Each number is 50 + 10 x the weight over its row's rms, rounded and kept within 0 to 99. Layers, rows and columns count from 0. The size before them is the row's rms in percent of the matrix's.

# gate: layer 7 MLP gate, 704x256, rms 0.14, rows 149-157, columns 0-127
# up: layer 7 MLP up, 704x256, rms 0.145, rows 149-156, columns 0-127
# down: layer 7 MLP down (transposed), 704x256, rms 0.273, rows 149-156, columns 0-127
gate149 095:58 42 51 52 55 66 19 52 44 65 52 39 49 38 43 21 48 49 39 35 48 43 30 59 44 36 37 57 36 44 51 45 38 50 52 62 44 35 45 58 26 44 43 48 42 54 51 43 37 45 55 40 46 51 60 54 55 60 60 66 46 50 33 65 47 60 40 63 41 56 43 62 58 45 34 56 55 40 50 46 51 46 58 40 45 37 48 43 56 50 50 52 58 60 47 41 55 62 23 53 65 47 47 53 61 57 55 48 63 42 55 48 52 59 45 38 34 41 44 45 53 60 59 64 65 41 70 49
up149 099:59 47 52 40 45 54 56 70 41 58 50 58 53 58 32 39 35 50 72 48 67 40 43 54 48 43 59 47 61 57 54 28 51 43 45 53 55 55 47 56 43 45 39 44 54 45 48 56 46 54 62 49 48 31 52 61 39 39 60 64 61 44 50 68 49 51 63 66 68 41 43 58 42 32 29 34 66 71 63 41 60 35 44 50 37 37 51 52 64 57 59 55 74 36 56 46 32 53 42 40 49 46 55 40 50 41 45 49 60 47 57 44 58 57 42 60 51 32 43 52 65 43 66 45 42 43 59 57
down149 103:59 58 45 45 41 34 45 43 37 49 51 51 40 59 57 64 54 44 42 56 55 65 47 41 60 75 62 65 32 60 47 45 48 45 50 54 41 72 54 49 54 52 48 56 49 54 59 63 44 60 57 61 54 54 46 52 50 35 42 74 71 49 54 49 62 42 49 39 49 54 40 45 66 45 63 50 48 41 60 64 46 56 63 50 60 44 58 35 41 58 57 43 46 55 48 54 56 42 37 61 57 52 47 52 71 62 57 70 51 45 68 46 52 35 53 42 60 44 42 48 53 60 35 44 32 53 56 57
gate150 092:51 32 50 49 44 55 49 47 54 53 48 54 71 42 56 41 30 40 55 54 66 33 41 38 43 56 48 59 52 58 48 48 41 69 59 44 50 43 49 37 44 43 53 46 60 46 49 51 58 44 40 58 36 68 44 53 56 53 59 78 65 45 26 54 56 57 40 46 49 58 49 48 63 61 42 57 44 50 51 42 33 54 40 47 51 53 51 54 47 61 43 49 32 46 56 48 61 37 34 51 54 55 36 51 23 42 50 55 53 56 30 47 62 67 65 51 50 51 54 44 54 53 43 58 51 54 58 49
up150 086:59 61 52 51 56 38 50 55 44 40 51 60 57 52 55 72 48 42 52 48 29 43 42 48 59 64 43 46 50 55 43 63 42 33 44 41 56 54 38 50 46 54 70 50 55 62 32 40 55 49 70 47 58 44 70 47 65 52 45 26 48 50 45 57 27 53 46 53 55 60 61 35 47 50 53 30 48 52 32 62 48 42 53 60 33 43 61 53 34 52 48 52 49 56 63 49 51 40 68 43 43 43 54 54 67 64 40 54 38 34 41 55 37 45 46 49 55 31 52 44 58 38 69 49 54 62 66 25
down150 093:65 54 62 45 39 49 55 59 46 50 32 38 55 53 55 27 51 47 34 43 72 44 55 44 49 41 48 56 52 49 49 52 40 53 58 48 45 65 55 48 41 47 52 45 64 32 76 52 43 51 34 41 44 61 32 58 41 43 55 69 55 35 37 48 54 50 59 34 54 51 42 59 63 58 49 59 51 38 54 49 27 49 27 57 53 57 57 57 57 41 45 53 58 46 29 67 50 46 39 60 67 52 50 56 41 44 50 61 54 50 34 38 50 65 50 70 40 47 56 42 33 53 37 60 52 57 39 57
gate151 104:32 60 47 46 49 60 51 52 50 24 48 39 40 44 50 43 63 70 49 41 33 22 49 40 61 39 52 29 54 47 29 47 70 61 60 43 53 54 59 66 44 36 62 41 51 51 38 41 52 51 46 39 50 49 41 47 69 52 50 55 55 42 57 51 67 44 46 34 43 58 48 41 56 44 58 41 45 58 58 54 30 60 46 36 42 50 49 48 19 62 54 59 58 62 42 45 23 45 70 35 41 49 54 51 44 45 58 55 49 45 61 40 56 40 49 41 47 55 59 45 48 62 49 56 49 54 79 29
up151 102:58 56 51 37 50 46 35 53 61 49 59 45 42 64 54 52 46 69 42 55 46 40 50 55 49 24 61 48 60 36 35 47 73 63 43 56 49 43 44 56 55 30 47 43 43 58 48 49 37 35 57 44 50 47 64 43 48 59 52 66 42 38 48 51 52 41 70 49 22 69 55 35 47 55 51 65 58 60 45 35 46 46 26 45 47 48 69 31 47 52 48 55 54 44 49 67 47 35 63 42 40 57 47 56 52 47 59 44 41 37 58 52 40 55 50 32 51 51 55 41 49 74 59 38 66 72 51 49
down151 096:37 55 22 55 24 48 54 53 27 60 65 50 51 37 52 46 50 59 69 31 55 37 61 45 39 54 54 43 49 34 43 54 47 58 57 58 43 54 31 41 54 69 52 39 62 74 45 50 30 47 54 71 56 49 66 36 48 64 48 38 54 60 50 57 51 68 45 59 66 57 46 54 44 59 53 59 62 62 53 60 60 60 51 54 45 36 45 49 38 48 48 44 44 59 55 57 57 53 40 31 44 31 48 55 49 63 65 49 64 55 45 63 50 38 38 48 54 53 54 56 46 57 64 54 45 26 53 54
gate152 103:59 40 44 54 43 50 48 57 32 52 51 50 60 43 50 39 55 32 43 58 36 71 43 44 62 63 42 58 46 43 41 30 57 46 44 44 49 65 56 38 46 49 39 53 64 27 46 46 48 55 39 40 44 60 59 49 54 50 30 54 52 42 47 55 44 43 44 42 60 45 49 54 39 53 65 51 46 50 40 44 38 35 39 67 49 53 57 43 56 64 53 49 60 56 43 51 48 46 60 54 58 40 47 52 54 53 45 37 45 41 54 51 47 76 36 66 64 57 41 70 48 62 39 39 41 41 56 46
up152 102:50 22 53 38 50 40 45 42 45 43 37 50 29 72 56 58 82 45 48 69 55 65 57 46 59 33 44 44 63 48 58 54 39 43 53 56 63 40 42 61 52 57 51 40 50 52 45 52 42 32 48 50 59 40 49 37 64 51 52 38 64 45 40 61 36 52 47 44 53 53 62 60 51 42 47 45 54 37 41 44 50 66 33 44 55 52 50 47 64 55 71 63 40 42 50 59 51 41 55 43 35 40 58 59 52 44 49 52 57 46 48 55 28 52 41 56 50 33 55 63 43 48 50 43 44 54 59 68
down152 108:41 54 30 62 54 52 49 39 30 81 35 49 46 43 57 59 44 40 59 37 47 42 35 49 63 47 45 49 48 55 56 62 43 43 38 41 45 54 34 48 60 51 49 51 55 49 27 33 33 48 50 57 44 46 42 41 60 56 45 50 43 51 50 52 54 49 54 46 64 64 45 49 54 34 55 61 82 50 50 54 41 73 29 43 44 38 46 49 41 46 58 59 42 52 55 44 60 52 49 63 64 45 63 64 46 51 40 41 39 47 45 55 44 63 54 29 58 52 41 68 41 57 61 59 44 48 53 55
gate153 082:43 70 53 44 44 52 61 55 44 37 52 44 46 46 63 61 45 52 58 45 33 54 68 62 45 55 55 49 26 63 36 40 56 49 56 55 63 44 46 44 55 56 50 57 67 28 43 51 48 57 47 30 45 64 68 56 46 44 52 39 49 37 54 41 60 40 45 67 59 51 50 55 66 58 58 41 62 42 44 43 61 45 63 40 53 36 59 63 72 65 44 44 56 48 53 57 67 29 40 49 64 46 53 44 53 56 53 48 57 59 44 64 35 60 49 48 44 48 55 63 45 43 52 73 44 46 48 50
up153 081:50 46 39 61 60 42 75 49 66 56 54 64 46 53 42 48 37 41 47 63 45 41 59 52 54 33 50 43 41 39 57 46 49 63 54 44 54 50 54 57 48 48 67 42 31 42 35 61 49 34 56 59 61 54 53 60 59 37 38 51 53 46 62 53 31 42 45 48 30 52 44 68 45 53 39 52 50 60 52 64 59 37 56 40 65 66 51 62 45 69 56 56 59 48 56 62 67 57 37 48 56 61 44 37 57 48 32 47 47 31 35 46 39 56 60 51 59 53 54 65 48 35 53 25 56 32 61 53
down153 088:65 62 53 37 53 37 49 53 53 51 68 39 51 63 46 58 57 52 43 30 38 48 34 39 60 52 44 50 63 51 56 62 60 53 42 56 48 35 56 48 54 64 44 60 52 53 46 49 37 60 34 44 72 44 32 37 55 49 60 61 62 60 47 46 40 55 50 45 66 65 56 53 49 51 55 50 51 49 40 38 46 74 40 68 49 40 73 46 38 43 52 34 47 42 46 50 44 45 53 43 48 40 30 61 64 55 33 53 35 69 48 48 52 67 51 41 30 43 59 40 54 49 52 54 54 61 44 58
gate154 107:58 70 67 39 55 50 60 34 29 53 56 31 40 65 61 55 60 42 36 67 58 35 56 48 45 53 61 70 48 45 44 61 57 59 72 42 44 63 34 60 45 39 28 45 43 72 61 39 51 49 61 61 54 53 54 52 50 40 43 37 54 38 50 44 46 53 44 52 52 69 49 48 49 45 37 61 70 57 60 59 45 50 62 56 68 41 47 60 52 58 60 54 48 59 46 53 47 63 62 53 42 39 43 37 44 43 48 29 54 42 34 53 59 53 35 59 62 51 45 43 63 56 49 50 56 40 56 56
up154 103:38 51 71 63 51 60 52 31 53 50 62 57 53 60 58 59 64 58 51 70 57 53 55 45 42 53 49 60 61 43 39 59 57 46 36 64 35 34 43 31 65 33 55 40 61 57 61 37 30 37 52 61 40 58 49 61 48 28 53 44 48 60 57 42 49 55 37 54 57 50 47 47 42 46 59 37 34 56 57 57 58 29 55 46 50 54 39 62 56 81 36 46 41 64 53 48 55 57 44 73 47 36 51 49 45 53 63 48 45 29 43 36 50 58 47 32 35 51 40 68 68 44 43 47 33 44 46 49
down154 099:52 49 37 28 41 53 56 62 44 61 59 47 46 44 63 64 55 67 36 64 57 51 58 46 48 48 58 43 23 47 62 56 46 50 61 54 42 60 36 73 36 52 58 45 33 49 75 37 52 56 51 54 59 43 52 52 64 50 55 54 49 37 50 51 48 56 57 47 29 59 62 62 47 51 45 49 47 26 45 32 35 40 45 50 49 51 48 61 62 45 52 54 45 44 56 52 55 61 60 47 52 35 56 55 36 59 48 65 60 40 47 45 38 48 44 47 50 31 42 52 59 52 40 41 60 49 52 58
gate155 105:39 48 39 41 39 49 57 56 69 50 58 48 58 53 39 26 53 44 58 50 51 58 65 46 56 67 45 64 45 50 43 27 36 47 22 60 41 68 64 53 58 38 54 52 46 43 61 40 52 43 56 46 35 51 42 57 57 45 57 61 60 47 41 52 58 34 59 49 61 46 53 48 40 53 35 54 29 43 66 56 39 39 73 42 44 53 43 39 49 50 60 60 42 45 41 35 41 51 50 44 42 42 48 35 57 58 51 38 56 28 51 56 50 44 68 60 50 56 37 49 58 47 51 51 53 41 43 63
up155 097:55 33 38 54 39 56 51 39 42 53 63 51 34 47 38 52 52 49 53 43 46 69 43 52 49 68 23 62 59 51 53 48 31 59 50 29 40 32 39 65 47 44 46 39 48 49 49 46 68 28 30 55 39 49 51 43 54 27 47 43 50 53 52 38 40 59 51 43 52 47 53 61 54 57 48 44 42 45 48 51 75 38 56 61 49 38 48 37 53 59 36 47 34 55 33 50 72 63 52 50 55 40 42 57 65 55 45 48 52 35 65 63 62 61 40 57 46 45 39 46 52 52 53 50 30 56 41 60
down155 100:55 55 69 66 71 58 35 55 65 56 62 60 50 43 52 39 67 46 55 55 40 58 49 36 45 52 47 55 55 38 45 39 56 40 43 74 46 63 62 45 39 58 59 68 57 45 49 43 62 43 48 39 51 44 50 52 37 62 52 36 40 44 47 58 47 38 41 62 46 53 48 48 42 25 55 30 43 51 59 47 50 44 50 54 63 62 44 55 55 35 70 49 50 33 42 31 44 63 51 46 57 51 43 45 68 43 54 58 38 54 47 60 42 56 53 55 47 63 34 45 40 48 32 52 64 51 55 56
gate156 101:48 61 53 53 52 59 64 64 55 37 42 46 56 49 55 50 65 63 68 47 56 46 50 76 38 58 38 43 51 33 43 75 59 61 63 55 75 76 57 46 54 22 61 56 44 50 48 54 53 58 35 49 54 69 47 41 42 48 62 67 66 47 68 56 53 42 40 55 73 71 41 51 41 51 51 41 51 37 49 56 56 39 56 48 45 55 49 63 57 55 37 40 30 44 47 39 50 54 48 46 59 40 53 60 42 56 65 41 47 57 61 56 34 32 28 54 48 39 56 40 44 50 72 49 63 47 50 51
up156 103:62 42 56 40 42 39 47 33 59 70 55 46 57 50 50 64 46 60 46 40 47 40 37 20 41 43 61 50 34 61 63 48 54 43 52 55 43 51 47 46 62 52 37 58 63 53 47 49 56 50 61 51 48 36 59 35 58 48 40 36 51 49 61 51 55 59 56 58 53 38 44 61 54 69 41 57 49 39 60 50 33 46 48 52 37 35 44 57 59 45 58 69 62 66 49 54 73 54 58 47 64 48 57 67 49 55 38 54 51 52 34 26 61 53 51 42 50 47 39 53 32 61 57 59 57 49 54 40
down156 102:52 48 36 46 52 49 39 49 54 48 50 36 66 64 54 42 50 56 36 55 47 37 42 33 33 50 50 36 60 36 35 36 37 50 55 61 39 47 57 64 29 46 46 36 49 43 62 53 47 38 40 45 70 40 56 34 48 63 53 61 41 54 38 56 45 43 52 44 44 54 57 61 45 43 52 36 35 44 47 42 70 49 46 51 40 62 50 44 46 75 74 38 54 55 47 65 53 54 45 51 47 42 44 48 46 54 32 46 61 44 48 51 58 33 65 49 55 50 60 57 41 45 47 45 60 66 59 50
gate157 103:45 53 49 55 57 46 61 46 31 71 43 35 55 56 59 43 55 56 57 49 56 77 28 60 43 47 55 45 45 35 55 38 69 52 61 53 56 45 33 60 59 56 40 42 45 47 62 43 19 39 48 42 46 45 51 67 47 49 42 43 52 36 46 46 57 36 70 49 38 45 62 49 52 52 58 68 58 40 58 46 32 48 56 55 67 44 58 52 56 62 57 48 49 45 45 44 60 42 49 51 45 47 43 69 61 63 51 77 50 43 44 42 65 46 60 64 50 50 37 71 53 62 55 55 41 50 52 37